python train.py --n_layer=14 --d_model=384 --n_head=18 --n_kv_head=18 --head_dim=32 --d_mlp=1024 --vocab_size=2048 --activation="swiglu" --norm="rmsnorm" --norm_place="pre" --norm_eps=1e-05 --positions="rope" --rope_base=10000.0 --rope_fraction=1.0 --qk_norm=false --attn_scale=0.177 --bias="none" --tie_embeddings=false --parallel_block=false --init="uniform" --init_std_qkv=0.0247 --init_std_o=0.0306 --init_std_up=0.0353 --init_std_down=0.0353 --init_mimetic=0.5 --optimizer="soap_variant" --lr=0.012 --weight_decay=0.0 --lr_head=0.0133 --grad_clip=0.5 --warmup_steps=200 --schedule="wsd" --decay_fraction=1.0 --decay_shape="linear" --final_lr_fraction=0.1 --batch_tokens=131072 --seq_len=1024 --doc_mask=true --train_tokens=312700000 --steps=2386 --dataset="wikipedia_en"
Each number is 500 + 40 x the weight over its row's rms, rounded and kept within 0 to 999. Layers, rows and columns count from 0. Numbers have three digits each. The size before them is the row's rms in percent of the matrix's.

# layer 2 MLP gate, 1024x384, rms 0.0353, rows 462-510, columns 0-95
109:580533464490561534502540542543458426590525552467486470532522522528507462485505497581537497569473519473446525534537440495509508477468508462478495494486552518477504451521513492532495508477521588508550519509512558499521490540477505540447438461537529544534530534496510465486567490503503492515
090:517455515511534506458498517525503495478586477465517487546568500514469498504475431521457443491523435533467504461406475539604498476477523459539558495638595499537497550538481433478519477500513495495505540515543500520435530548553501456466532472522555537449454460468422475540508489518489441513
157:578516439525448490478530503485551523531529488463502500416551484487447395587465548456501497501480524482505500486503520479536517481522420437456459461502490504455515493609468524501544539474505531539560489601448508427544537470461454497437603494481517453457417502490524524537509538415461442461
093:519486497542466495493505560538421528508496467469498410485536510491510458478549506413482448509508458540560469506546424491504515498498436465491527499484519433543519470524436519515474533462496577542474530442386493495562458499439469501539527539525497524482543454545553484485484567566531517469
091:480470510528516443498537531532430452518479525447489575451483453570562509517463534570459583507502493609547499573444511513549596480485586535504475428493505471474530432497457472506481480467568517485493435557497476554494558514468469495396510500488456508515488515460534571557583472477450477563
105:432516421510478511532522540519525487500532577513558477420484504508531547514540506499429514515390472557459463507515593487456538490432545548522519495433523562517517499437492522485519506500470526466487504489507515481489453531557536527479513486518592501527633532485480511509478463478452482564
081:496466500520478526463558514516471537565522465517538409553517465542492479531459536560535451543634514483546504555377505543505517596439493474519494470433514509455440519500463452485400486459549470522468423566487500470541614572464450560532525532498566529415505503450437476509473547482476498496
116:555465511533478565517512533482513428419560537478492454505440535536499533526405514533540559461511509438505526481501500540453529544483484569480448550451516507521495508488534503487474571452455436427465496494513559430514524509459498481470499500544576532456479487457528513553492546470558435573
129:553463503478482551543472438461434520549560529459434588481482563483559445568547484484511465481484440487456504539589501526430515474545529501457465465491519486524516533457499552468522487512521491478573516540502505549489488534476533543531558432493482526494493482489418540457489522370463534517
084:425486492553488533471482496536507558467507492541499481461564454481524509491434551457528547390428476466515521451483503544407519495505522489561437573423519412515463416546416448523419547455488556554502419502576536533581482501487469515487496457518435485452505511516500510509423533477529475535
097:542524555522524431488474479456486460477423567543499513512480530546538483510542474494542502517484487516479514531563517502450473535504614438443452398463499486530451489426420533520486512532497518529505518522488577567492419534452503509469507529502532535500469528538466446462536519436533559562
091:546509535492473455454581512499450469499440493522433522566473507423482471512548507553517483555491443469463525518490457550503531445481512471439480546472525532421478557556569523418516492526500531490477463538518536595437529493552534498496482447519459462406521471525504443507503508523511482512
099:506536450472470483529503503505482496465431478529553420522542429521486555510528497479535550487482555495476445566595479510486553466525463479431520576493509499443492522447445490507440494515552535471563449476495511512434458464553514496504494536574390503556444466524524508540579520507502522465
115:505532518516543568512560419494580507533547507449429474503570506481486500487510455475544505534512479527526439500490440422513481506476447530434542542520491451454404524490438411518552554492545544508481480482467510406521515447500538494519491482441382415549536516473482487529509494530473477490
080:517481482502451517540549482519517523560495540500536430508541502530432466506538489530535497551506472516524469541538583492478502512450486532514558482562513442413530513471534493469557497504474437460428430520513544537554438457515528620524494516557522492553467542425467485559519505423448485514
089:534478432524510546544559535532579538545532496483483481476486598539505551456459459474554501496565442484512514503534473495510424523563561451483472544467493423450557519529553502546520429509440533463551524432488535471451481540542476538523395432490447490532503482533487483478505438518500563502
102:515520456513437469462399502493509488525495529496488499538515550523515485518583480511501458444545538456547436546461456542530494430566536516469480463439545552513467521500513550493494554537511529498520474516525519508527509550491480423476486521497523574533500528504426521448450503590528581448
110:484451455481510519547419431437547519471523479509459514506485504487518499505520498496482495565511495508499518534485539572472421553477512499566510513455544558512503521497589540468448463493455475500430484527547517510433543520494422515537507495495460431573461550533533506485558472501508484534
111:511576478550488518472520574521456438526468561518508475500555525396505510513514541508497466533579566535465489538551521557433475500531489516504481534560508513471412510516468516488434513521464497515472462493545499518454561553486503531463461516511484542496574517443484437444435451478488460547
106:499541495533498508495478434554519409511499487475491433481553474520463530503528513502479442451455510509517533539506401528553511486526491468470498572487539451438491474472507425478496525455525517548479505543540482472421515398561517491490512474545550530475475507420477488536544473553488487529
098:510480517513491517529549531485491547455531493520461477480553602429518416484510490453511470545570544518517540498498535474537475476512472459451501466519486491433472542510514464472503491525532563416467474562536507494476468460415499452557496450497487501469451473558459420540437444508518453439
101:485476523533443501510509551559498542542517502454417450468552472456515449519467607463542485562412557466539487496463574489431420460504488515449433520473464537482488577496531503467507479475494521485433480554452561463566381471527508527500525402449507471556503505552549502385493476523540523509
117:505518459495493460554504468479487458496526491457428553505512479564457448405533491398498553482511512479453584546529532550489476501495525507527510542486493566509470513462535462614460558517545508595534552505417519519503554479489481495505476535433501559433552544567481559470527488469503532582
098:478467536396532470501515507504530514488503466549539503530566516489538512540514451507464550470510511514521486514556501484491549494373559452476536498475493430508492510491503604487488524555419435459480541505515450456515505498485492450579467516521587447572514542441506462604482510518538522459
084:502371472513503520483496497493543534514468483511472515552526434550474537592517503496478464483591430524485484514515461465506505498472481472539534486482510490480516509547511532513503490471441516445504476504470456482525501490495479494492524435548520469569472466579443540411410431519539469472
090:531504479484487496465563455548417513385511561488483464506486512503503524580492466522474591490515521435518507518537443471553508497449528469511515499561455582570574463489498524521442473526556508494550473447491545505497409581514522539540518503529496510552498493469474492518572525535427539547
096:485510461565562520505560494449487486521493500525581523425496519415519499511549502492445559556483450510480517551495491500488501438586520458496484487483547510535538469510506487553432498549512522515444513405573574531460546456448458463537512447482496434451436504517518573498464518436542481478
090:465426515492431495567445474483453523526546453501488534523486486485474516536498478556532475501494447506421476471517527504505565509488471467499476484440435505423477567490464485495432450553509453501512554483491523431451506503539517489567510476492482543470507498527478531542526446538463506512
101:454517447504414551546492545476473474502549438542428501439529477536515480473438506523406517500491533503460481498550458506526520491473446560551461526527519467527484483487540466478457515500540485482535532517412482519522509521500511568510477402498529527486503523442573475535520481514612484508
095:507560554582431533447409552487521518485506506536469461481509435460506424530499489490510484500547507521502559485507520521498516509539523504439484505418484514452440488543518430530510499495496503443519493557487550517497488547531435482465458559512517490600501451515444530561390508485438461482
112:499509456507472535522470500575507405550494433482432444472516532510473514523518474493505551490562548511529512501504516518569538392465501468493485526462510580572517507439446522540439524445487513525442494435550469557480535447512512480445535527512470459493552546517479463514516465533474443570
145:558515537546470436491496530545541515445565508486449531452476549542492500518475518426616597527522455553490578435520495487522524512530531478533561504477487527509573472504400525516497530517558486552456486535419514513539511440455463566516512496515440550456478463503481524497495477504505465524
105:493540541451532523489543509482525426449478519534533484494526486456472571522560546480563545544522553483609518513544469532487495413457523572479536528527500518549518480455556464597473475495427475538609493483491567448519465470582506484488529546499574526437460520435497464479409500465532535555
104:520534493457533537529485464423515523494581478523475433462566549541493455468523507538516473502500463544462525516518528412486519459550539475437484486457464591531509537490507478453591465518477496521504458452596496477504466441496464510476481553595511479438478508489448481482444494463544529534
104:506482420499439563492497493497552482520572485471483437499508526459492524497514559502508603458538511492439553488473507451529462578496517534475539493410498519587463506388530546414496466407492516501448437525493545412452459520510533513527464486549560496539434457539555507523485563514497585501
086:502495535487457604547496503527462481483531483457501522465484545482528550479514500455518547488537514568502496515506576417518435526502496560536463500480470515452507493491518501531445444446501521558492450562509542445477504460543557591585484558402526460470592507399513444476488450519483505476
116:448479532551471480498483519494493495424567526586466562474472485511491547546536493493588496517448428502505556486416471500511476490513531489490549494501467489525523453429487497518554418532498505512486553432481518483478465508535472507513586507459559489515494501516440510480510450503483511511
113:467457452483546550510539532451518499550480482510533537508515521528440519502442456481538542514450515543479456502529469436509486533478509526470516487506476437491438526543518595519469512446473470444500458472556526543507495519553497480560468467499434524469509508496540562490569518529531505511
097:575486535511466461514546464492482477516527475472545487553445455505521560495483463482502460449543504533600523537506523533536472464499527578473482520491447529551519538491525546483541509506526496494496505557476514520472548454534467500532498543540522530518454559495452497496483511505570503460
094:492507486555514525466486458487486528448474588508519456540531403607467486496448438510528436481507430465519517483499454529508498473498512516529528474538479565532586497443548505481452516438373548507520473513431519508417496526554458511471496467455472469536560453534447528452530449545539448465
094:487511465523480585543557513567459503454536504476474466514492491594485489442420467508448456487513487499547491496455454463584486502468547445525487479573546495542565498524504427488552527504503520519474528474478439476491487442433498451500512497524451480479474463398518480580464486503463477529
098:500464559491529534461520466469466489554556493564423497434452432511562549499462542522566553503508523490484511528505446517508531478474550525513477474522496520495523441560477494480476556477494456565473562468454538577512567498519513542544507527472514464523527475495508501557544540506517497498
097:421498520497488513477549592539477454434488453547514484489536514465484501571533498469507493479393540511489464475396545479502423382500451537481445534493518463594505527433573427442531516477540503509483503469505458480549423509517555490429537559504526525475487480385480515566429584479429512438
114:482556541474502505488600466522481423464413473613549429577492570503485485549529542505528503423490516489536476458564443553496507473533550616537531529524589582463526492500447523527503540518469493504520536435462546485509519428515497489469446507603546467456542544485434519438560453473584514569
102:424470526484541520487527456511492537518488431559482526518542441426462516477474571531445539437505456507500494437469466574501480509438460445399570492461475434450443516503502550490522477513525464492566427483527453584538509440481488538514516419531500515411451463501475448504494490532483469558
090:470506509492475573520556554519494485523492501436466471531513536521495491458499539434451565480470509450497565514501547496498425461508529465517529468508508452515579534533585502477552530559538516474501477491554458535544518587541493461490413454462499474533462472469465548486529462444502538453
081:488570436525519565568527458522530433545491503449433500513506504545452494524504575484449527530528470420484599551472468502481503573509530489436551447536533521474499453445496470532500518431461567488481600500473529537506579487512526473465465441503492534525551480462574480526528509435498466507
100:511547512458554546589542491428475433466450537528488443501483484516495551510553466499490423540534496483555468497463479400556492526524545524480485489476537516531513512524517494437503463564513522446452519510536506486447508487552470484499492452438520428518471496457477486484523461531474594507
101:563455519490452550516478527555543407500441511481486476511466527513486495558489480525560443576539509516516550476480430470481489492441498517554503471541507487545533486508534467431497573498512482514510486451523555504494448616582508449397535495450424518396545436558541536425536483506494524490
# layer 2 MLP up, 1024x384, rms 0.0353, rows 462-509, columns 0-95
102:513529423478488494464574526502467525529585496482475493494485480495479450479546507519509579532493435486521484475480470497427424516490527486459498520546488526531552537471525522517551525432529518503484509546515493481446540567536499542445520497537466415511509486421558510416507481527461439434
087:512516593440541474518472520508520475520468558507510420430468530536460550440537457454531494560486472555473456447414430524591415484556484483511494464554550510457464516476492458498421513510554513529534499492542545473502607473507451518541538499532540518530556516491413466548473528573500476546
156:554501479481436461432502421534499476496520460460503455452597480491476464552461516466488556460419539570514446523520551509480489472526497519518428421520489527457490441537436504494566551487547524482545509556449535450541484476437397486434526497582480488480470535504517535470568518433482498394
094:562448508545453498459530575512416557560500538470479421491503499510458486530529492499479508571534514506516487587513490471464453496489552497482484532418537485521560471525487485519545500499519520560461465472410535476514532476520471538580515557551495536492533417471473517483487511502559506461
096:475488500511505529528520551520485450529490487448540575420496474526525492528424502566490515524532488537559454499418521447556520492502565544547472454538505516546543483507495458453421453524478556449500466489520511489499528509498428489416584436551501492514519555461518539491523515458459484525
123:551539495462445511480497503495483580482475530508468546492466496553499515449489509507452493538478435525373478468547498507525455504561545463467497580551497479489426475465590516508474496509563533525494531484518403494469502508378530476536482492451493520531450493498510531494480529562533502490
088:534442510450489506452554486505548477512516488519461490518484449545515481512479484489535510517572489486512568482417462538506512507516527522506418444525506520467415455424479525542453473497459526514451511507427524454491524498537416529471430518519468549444541511441437443546457510458478547464
111:498474549532511473493529529482468549579459528502519554499535446454482551449677495482485464501480517530492473550510478442500471501515511450495541479502457495475516504528503510480546421544557515550568515470502488486476504502608524523567496547456468459548521455540500522444538479505468559490
115:531549514485536456540516486541501526416460516471500403496465506508508576493492438452531555472587463538508499550453544468513414528501589472554567555486510529559521472508441418603527489536425476498478515445473499486421453484482515529606526537475510526464522562469519516558532544516524467543
091:535468489468519502535531490518512478603510570482467499509441539511467467464505535553527561531518505496455522502489450503593548535487507416461606421462516455486468601517562523482541490514449456545474462439461462506466548466487561487456528565503513531514593459410466471528540535490492475494
099:511449465499457571557544505552525525473551475462519517487509509465419484482470478460441490506617498479481544535441458482552533546499421471578578589499497563528565519581534487477481541498499487514494512466530440459472523525587494508537493440508493539508543489496480558553489461570501471463
089:436519493420462514508481565482501516503448529458467445493475463492471499561408473538475505526498470488542482562459434539471525525542504517479451472542517468533567460449433441569615558486556516519528476520499517454528505478448551521535529487442557441439549501434506565450527507494447443468
095:544477477469516510449541458525538466445573472455504523544460560534493353492506469475495408486529432440582525474434536471493438538496494512564466479575482570532498483538505499497526509529405500583468496530431511486521486563483485522538529490483526524450496536455393508488533486458504469511
103:501541501474490561501502405537584526508503526466456515520545494538482482503525492466555495542473492483482494470463501460510479595407528476484451501512515465516409503463527407548512514492530517491543515476567538455500497494501518429482526459464416526520518483513503538498491473537508430468
082:498500517510430453526467436465524451431511479468540521483457547482508460419492448522454488440488539486509549479421437569464421430483519534530449492493507488521488518518467474495443558479489463517506507554460513475490455504543482508427557491489590521496496562457464540509520457479444442489
096:481504525513543467382486494460454472403501487576483506466555447516441543477522511441576513490483481432435550506464494549503459453442429442524571518525482536578516478409440465501530571475527491461547434551462450530558548497496471455484497476470568484487497466484490502506632497537524476538
102:507474536482562592533619499542479491516483482517474510517490465463475524496395547503476517582470425518452558451505518440460465612432476470526510505534464468461543496502478452511519477508504475501480564461414479453460491457521522524512492449484503440530493457486555471536563497461465459468
099:499521424483505465461527433531486453420522497471534544525519504487414501463496515458530521409460467476563559529551547513571483509482487491472451510573460564548475458478456457574564486556504480516499457508532463470524451492497485534508471483475485543508506415494482511578507506447540547540
105:535465519460521476493469496515510538485517458472493557464409494527496477498450492549528540490466514448581546461500516436523517479492434501472507482471445508486606520517496505490498498479526474453460496424515517517538529462507480454557490427466472438508446516514506544538607497458480522502
114:435487521450452498491561542444515523530554461514588545477455442440550550500401467527488461467494542446488497519533508478482580509444524453487517508451450464496484534477454483449481468500529530424504499538445537507588542426527530555443499481520397498456525536591491532456528493558561483489
105:473509488470472458528476482477484454469497514487484482457456458504481492486509502455448481507539545460597554509413490558486531493464404535514571469492505490540455445521501459450466481545505514441452524515460552534515440536462436507452492527551501578468419497528445469562474493508477540508
100:497499485533592511474515460493576473501507467543601546519481540566516480454437479496425486546586532476474473548539448516630548522473544518525501536504531460517472454559501506535571484494464534511562488489497483455484537602487512451494496596533466476462445489545506538541468521505478478534
113:511496497527538465470563550518498508522520467459477558472537469436444484508524464474493519526612493460430535487500486488488495467533450550537502511486521550379552548482531491545497568523531534533487560467505475502537568468534497474474458470530414492464540486514492522497521487531502478452
091:473501482483507467535547511502513480517570558534421562515485501531468465454492527468519531506444499481467516478490499512489428520471484487528523564476541486489537532444483542469524481476423589516482481448538523486453492501494446506482523522500546479459520550472478411515495443571461474495
094:544460534484508601463473489515503448484449538401533500460448449489445493390446486516485546489432491489531472418477543511457520540536430461494524445487420484590463484455536416501459466529464408524464492456496531524489397526499535485479402518457493508451550518508526496535516465487489467472
101:498534499506523434592483434524457478465514529479491539508507492461549497409487495459507530399453509542534521455529436474559514528427478538548505397495444519566579482530466507555488542507464545550544471453539515485538441451509500511486521484510468472508479513498524488481536472563481505522
097:452534522495484527498558513517517477500528483535587468482512527426523502496507516458503531582476483527467530536484442526506524470553545475551467467470544515613530452486518520534501506487486494494465551463518552542514535476436495495519462489451539460482500564535511495512440461468534445517
091:478561490542523526438539550459540459455459510538506474521519583510541399467502482527495490557458531491547504481486504454475484511517491448541510561496553535517551480501540450522519544432473554527489478489461450575508491428527484531517577516481526515523533477520556477466539485505500517541
103:479503495512463441528499493482593457429509476453508467438537501520498484478471467508420516552492499533532512534578544486503559528501405536496463478558532573525585442451485461474435494453536522535507562547461494465529506427506541545466481452502502563526476516535509477539476505523560505436
101:494567503555503520552451496470522542474501559514548483507514506497488535436569473540537503451521543512479477486517534478550533509569457448514493464476528506503460497524429457562480441510467504526441429510563478467510446527482497459539523520451495474525514500535515473520467498470441543479
103:467444451467531614487474461537476456533484418478473492489537549492532500527471541512474522513544506527547511503422512528593591405460540462466510542399494546531507522450496506481507541456454459548453493443496498526464537499468483483467581572543437510425534519506496477509504467559525459563
146:459455455478516553502485493467485510535442444509561459540473478479516520441497475587392441509491568416459423579436510541462478447497443507438454475531513477452474522508604496491504457467470500427519509468579477469461510546493517478479476509474594415530531544498518488507514543501445516456
107:479442537577519485467438491452498551531491535483435525511422448522500507477437456533547489552451465480541551494492443478429523510440500550551525424468541471467550468570515478421438510493551370488524512533496441575519501429543549451452463491528449474539485508526501520499505495503467536518
096:477489444487461552528512560455550517520493489491537457469530503524512483493552482579459459496502446526472500510502496444521483484511472499478490530437480458494511519524525471482469475505503534502507526517485456554570451555494479488498513510506505478504505461568608511447443464478573456492
091:543433465509558520445498504519427512487597496453521487520534448476502481528440518524567549489522451507444538531457551389475499506474503569488462504387493498581458545443531594507528597462525520612467469511505544477517499431502545491468515510464516521483489548516508493531515490463515507500
089:471509536466509554519456536508489481508577527471518473470480583516512556466520457456508526488526516524475488496513518455540505511474481537502463507478457556491539461472503480616441459460521478493460487625527508487493492471480530507573496541427515442455570503392481496437460516586515478457
120:563482527498557476490516445521482499531475572542549492462523467426566473566493513476541493534481441525462485458561468437563449490439490538581513545510474397515399482513489484507510509488440516539522552479418450531439531436454489489526565406558462454546515469513480432483570463484482509487
102:433535535534465444472451509487511512480467481578584425518449437445581498461538476523551536565481503491438546561420478524509563443505505608538507508495457478477578475493474439438522527443498483451458454539537559496572446509550476488457473516507570541523525536477451477534531457541484471455
103:504540497490518490535535466455526521558497473464501509537504500533466563455521495554471509519477443442525544506495476515522574489548511449464522470554451531489422480477497542444581568536470583540550510460501476477461507514514432478501478485527432550576406533538436478536528478507596492479
086:463490403514500463486527522502521525468532461544462463407544400546492426512475505494559457509422469458499524485549509468414513423448505479510491504476557524538554497485559479484444488493541523516511499447483465546487482496500497441534583503541526472451562524552429492488447558499479542493
098:556524529443460503523501498505558472487510524553529479555538474532501484449439561533536563470509540555506540485518534456489529473545531457543480515639474505485574485507500462443505533510609412506488531524441477528491531514473508417480542418480446528504525528510484475460519500577466501475
105:493551520446488534555517420502445543535545542496476501493501566499506494516504461502511497503463520549510472517404473480501502480509449442539583470536550472483499493475454489474501367561520522520529493469482416465483446544509396495516444503568520503495486577504509519487536410550513517533
104:508542476495537475493533499493484498512575504495529491537497479583485555511502506496503475487554480536519491533584524476476554476491563481456544524486538498391498407513448575578537530505491520460496491501553506465477492518465535492485540486482535488483529497564506466482524506452547423488
107:560499517539515503540486460424458545521569505504501540486452437490510511488493535573469538490502528478499528515508578474580513528515474401459530477493513449545520444475528513458559488532468475566490478553472488547469497523431487526491537480479523500491452453470526428540451552536494584435
116:531479488530518478489514516483476480534512532507478549507453522620476547508493502534495486528507559485509516507579576469433467454483489563588477480522491522515576443496536437510481531463518545506420549547560460439419527510492545515499473558491411452512483492517504537460508491541511458434
094:442480503484558561510461514486474520542432500423574486604517459511468484516454545434528509505528466503521451500528502510499492477486480512528501520493466477525459568495528456517561516468532598526561464433454457567491494520520528447479489449532602488539562451463481516428491544510528444492
089:477540453508539585455529460551477559420440591510500565480516534515496441483506536532497522494521534468536519489536545547549442486499512533480465492466465443506497499443459526481506520504418471417501549496478493486492520453580484505559477488431522583537502491508575519614567453556531500475
102:501467525451470570454482451534488451395496480584465463516500513600574540503557492461582515495536543498575453506466485511473528544488503494545428499534508503525510515474507431537468474605528402512500520533497510490450435516411561543541567517544540555505490560472480523529487527517495498522
# layer 2 MLP down (transposed), 1024x384, rms 0.0353, rows 462-509, columns 0-95
098:449522553476468557462571549476407553445533518542455461502548444526501474529525486500474481503493535504526495489414562517446500503440501496382486578558443494464410483444579527518507483484506506537522515525527472515441419545487457516445509564469466503490510500438458575509538492535546486427
093:522497583532510427531504469581520475583520568459476571497544487512458520546483469555586489562490452482444473530425558564563466568519472520527494476479486434431462532535486490429430578483517499541478445549505499510480512628557514507506458417456502482473457487485497508582472521495477450459
092:526477433492479517564464525473547423465467472525475522459506474509516454487591447441502491430423463522456515529512498520522506499563552481508456529477517454517520506450515547531551513486436472489541481513478486406522441498552493470464468460551502514475486584458474489564516509522534575580
095:476524499474474495536555492574464503527493480583508491495499475471544545462539509512542532482530509426467512553480497504508549454525569541474487483507479477538472527510509482506599494583568561463538542509526462560470514546505526499489526490436477472511460532521468493503516497518549477485
097:467504534533462440556487552463500533478542502475467514536526491538499450487515427429507494534512579492575513433538470529498480508421514453487493551528445558541409500527535515536457537449513487526453382526498497509490454493560504524457495478545477551517512483552477525472553513443536456558
108:421474538523498451467534451567486567453548420505513521531460416519534446494505531504446529506536535469485452442548514492507516610487423584504524499534464539442495496494452457540531495423487535472495493575503476504440549505497555443460519516479536488510447500488463520448474491426511549524
094:497470504500499497450525530466505499471565484523486483448572549564443464522475410490580545503532486508485457540544504488473522543475512492523559499478511555462497502419558514524479528433567536483484461447430525537536494483559520515411479478566522489528609552460549527443506436468494536464
103:467532462437562517530553421534522486492498433530604439536542505449541513499611548449489529539445509487548610505445548487448448408475454533510523527496477529462563524492479530490539460508497495553542458523470553398526513567510501525516482492476421486551523538505541470471529541513495465542
104:575455479380464567521545527464478577481471461537492417446479472488462534517535455476469505499562550485562501496532504481453496454555462559579601517481515481486525503514565453485542501471509517448517566532499460477413532530469536525538497468500523518454547490517504537534456440501532435456
092:468547460485484558536438535500471517554514499515501514502498546562501474579467556451566476546519568477552507549485437516577537542495508455510499482521583529502429463417537513542557514510512542532444494474479519478555515463498531494489462521465419536502479543480501440538488484554518546536
088:454477527520552509565570512494418492450504522445470539467500566520460516469495467502459492516490582467480517523481457518611491547467397523490552566535530425498550457539462440532564546532538564528544506496442469482503515472531462528523492486559502512421445508494457508495530457524470487523
097:513519491528567502470511549526448473552505567461463532495567486537539525487475486505520446534485516473509519503546460559566544540491460530516554410478456524491581486486496520486538564499503531548535476493529547478568533438489510511545584544510480444521520551492428500474546528447473497541
107:530440523494540476426494525486590432527558506504482561539455557521487485508510481499487373495545489523484501517512478481482494526535517514534490440585490466514459490551498515470513522543468485536493472532508507526492516533501496467457512480515511547502450513542481479446538490467545499515
102:572548490533486529558485466462539534488545532540470544459518533517426406461507537516486528492505387536537429523502507494468526521501477483442524526500508474568510529483497478466483519507480476463528430504576573527524470498437557483520506564518443448519475542486507531540558544467555524509
088:514528505516502508500522542398486505486448461481533537474421480472541490423559529520491520439421416459507588480551531568472518471522470509524530496524481455465546555473481484534523517557444426546518484486477554460479442438452513532438474457498501596566470504456601465446503571468474499474
098:473448539499548494499526461480511559501530472478446457484524505427562576459435544408633502508624502484511501520526529538482366511517541487504468512478489459543544486520479461473486457561502476460508525462461502436450440531462540480508515512480503493505510456443515521505480525425491435528
100:461542431556478493508494495467457482542464503514474466477499525492489533582473471482477517479501521471488540487502500488479442498469524509468582482481480438569491462462449514492516521522534527514379526489492474508493473461491509441527508431534553486477485440517498494526505562476449492530
104:507558498484391528448564537529410565487466488480511508521482558490515535552519551524537454497496552485483475504528438472568491498436461484466519558559431461501451507528537473538384444492507521449487381480439501424559480488549526475476484525527493540537487545565501461469492510499455491547
105:545450535568466514571531548532541533469446465511459476494505544537497477464511548521582474549486485483581542449445599472480426498539487450505507479508515532502517495420527493539418470426509443488490472509521516499492522497501455523502466479544491472432500489467503520515488497484477525436
103:504518484479542488461535490484546492475518492491551433478477513538560551533495527468528511480490455496516545511480443488519443520512483455530453509516546547481522531438483521520428522487511528420455501498460421532558489512588535500501491509541509550539472515504458518429413539539547452521
103:561562378555528525510477454491531497537502524501489556461512577556461504443453492454472505496528449524443429523461543518513421433487534504488511557531454455474557512534474536512473448488517549513493431494551463519471545490452506562421499487525589504490492473461547425409480497500466494534
102:520504511480407446524532548471508463560508527512394479459537496536518410515493547498457490424478519433505494472491416630542446461431503543519399537474542518525518549531463481529441504543540489508444533485456470461520529449501548392573497470502481437587507458563552475457506536492563482570
106:448538478487547459517493551478490574511459511527441501530541431424519486525519523518521501474548526552509468471537440464491501496517544517482493549625506478470542597569497454475539482516513490532538455450526499491470527437492493486491508527495474481454508444430469522502492463519478478504
095:529585449543502519542510436519568535510491480500565505527553556480519490534471508514533542480451515461569499505470553524494498523512497428589480456482619443487502554499500536434528539445468501516513467526506489508496528448489490489422448529528524554456575571476544476515543458554485521471
090:510484505517548534491526455474522463456490456524501508411502492544493514524517500546587486507531521531498506489492533494433489487429437552506476515480502474487453532510517455489521484472589509428447426517463477478439547525488454501487566507441467450472538514478603497477529583608536482571
099:536545463542514517532462464465469510495528514443502458458514483452530494452547481492427570469496424525484455509479527469482523509504497539541590452513505496485557537476536454529515584481478587457465438558507507508497481459478448526530587447547466451534497439487510522580483424550408584474
097:492518526513526486500471456583473457483586469522504444506524520465495502534473465514530462470520527504507566530483508519511567472484521517452496496391462470459522485509462516493556495563577480507456476474450490479520512513454499520595546524487479453574532517515465523526456460500527581546
096:479496500476433444498560479479497552566464518502547445532550547485488498568521516491519524449503539517505472483444495486473525512462487529498534480589558521547531443449507497468501548479485505487570478533492472574495535460547396508523590522455556519479514455587541504475562522466465545490
097:465501471504476448545519509505508476494561513546575478578523482527531446448495529466474542541515489605551469470566526464536500501459450561541466519488528479493519512499477462498544501528483451401433504491433502560474512474534535512507506467511521499547532436535523534449494533490565564444
106:501502498510573485528508430463496485521505459535550471520545458541484533498509488576487483506462560465484483369499579500497539483501473512428510480590488473430504434495481450560458418494478499534475470574504574512443480489517529493517536452497553550487473444489440425469434466467454451516
104:503530488454491600509518526432480524445450484487540440491446537542565562446542524427462503442540510524491551539431514532496557542503473474463508526452553563454480500428526539509557523546485465517542567430494455491545484494529513552542533547510509494451495468464440499493473500515401465456
100:506431484435549594502464501530477564484544450485557461496470550499549501456456489528501441433538541472523488458509516535533527464460460572540608470477544500426567505469565551469569468492478534465521483462520447546451542453487547508509525519458526502502553469447539532542524508483475469482
104:494459522532505473508502535439573468564475506523487462548520501510571516374520467428525542510530414515466467571545498544548485494463547532502544469486479510553585434596506495501479480520498431504529446515486416468516459397528539445468464490532455439485467537459504483484547514541487486498
104:579497456541531562488453430539521448550520488560465468419540547513495426515448530455496482572517545543498569479443427506560459548463516482382528532425514474484461504481509504474509513549450451504530502514472442503530486525466485487503495437446512422571462436502512492502506480537521501455
101:501486488487453507513500463524518488494492500541437511498545464478424473441486549564451461506453483545535503493511531525497482429563531484477547471542431481484510443442489455485472495495459495640508480482489550490532532469445434487462474565467517497502553484556431500459518492535468477500
092:483533469511520427462417495491584516509477470494537562520499521533499447499523538460501492489493546484449590507500494479479494492531472476484503548415516520528520493547461450595553456429453490494512500490436457500533434488498475477481504518530522454490451594473488569422438431594482491492
104:460506515444479501480520498540518574526541524493512453489481561457624467531507510472566549487493463523430563479533431474538522531469436519536529558506493464439492466530459489481561541399477569373530524509510459470557552497412472523512501502458491496470481499534495556515549419468551516509
106:487544537482481532507550545522549526548450471446524480479559493526516500452459556551530548473552481456492414451483502489504480478515473512455484391409468487517438522525519508485504509543538533537508514487549527485543601488507574616503493553430541495521518469526535459498493517469500466534
100:537578527458465518482548490516476533538566489475455531470458476467496521502597565495484547532462463445454509496450529564547530501490488566552476452596530516468407516588481490484510518486485521468452506481460515511564465471616502515465532498563420448551461558543543528482539497497535444583
098:506548533530408485466560484557530487509470473451439524441438524483488557504499484510492505612498572535562547480505562545503454482504476569496480450555519529476492500498475424513431582556505451461482467530560452501507456437451567547488456523467464491473449493447498526478477502534528485490
100:509497500470551501469445503519495471534592539535513452526504479475505523515395491509521450565487579486507451488464501487489463452470521454427488458547473490546524467557508492493473462508496479463490459537578527428530448515522524462504479479462504477531512561531526584522551477496522486516
106:503456503523372574479506444505593566507543595459564514460526484559429494516535476530515514484560502472510462507558573516488505446478488419479547434434472542453432561462523495516477551496570451517559514462493541517512503507570487507483490502402533438486479534509560537516533449472420516451
101:544569534509575476487469496463455546454572468498506569496460450529550479498449577423472557530448478522504499544505567507503516524552513463514552499503499478442496475505445517549473523393488515499499533553461469488515491556454499441449506501573531540554470458470467562447494452501470497440
101:482491483515462529443524509484515522510555529542540517509550509488485543530492501519502501489561514512519481490441489510591428522455522417530496525473494522528445525540551541493515540499569406493517509494527469524433524478438455511522427534523478485529459514517470470546410509568499548442
106:554450522452487487524551511478554499493544507530526502501558523479522504554449542569544460512488477449487612508422558471454577469523559541521508473539506553502453479505498457510537556456446473493462506535496474530502461538436481397528473537438553512449520507567477503465512523515543499505
097:462468498520582512554552509542555500478496543537533503464512427470450473481424494445513460454538442510526414507512555522460508542509476472526494456451436440541494536499457540528532465483517564500519505450501457455451530453438486456475543489499503533502477467459512497532510503513490539489
094:477544543471594508522577499512443527496483499538456482473468549377474465497530508545447578538520585473516569482488525442518430542529509481479540472512506478500508492528564525547543502465482510460518486460476428454579510515512477510537561487467559480558547445529537441485512493469514516514
105:448507574530513499536482526486475491478509529547521494506476504527526491474580512538555588492524577483569569483483484518516500523527564535507519530530513547483512542479468468504455498526515472495563513518475509485451502561480514624512481526500635451570491635476446503542482562545453535465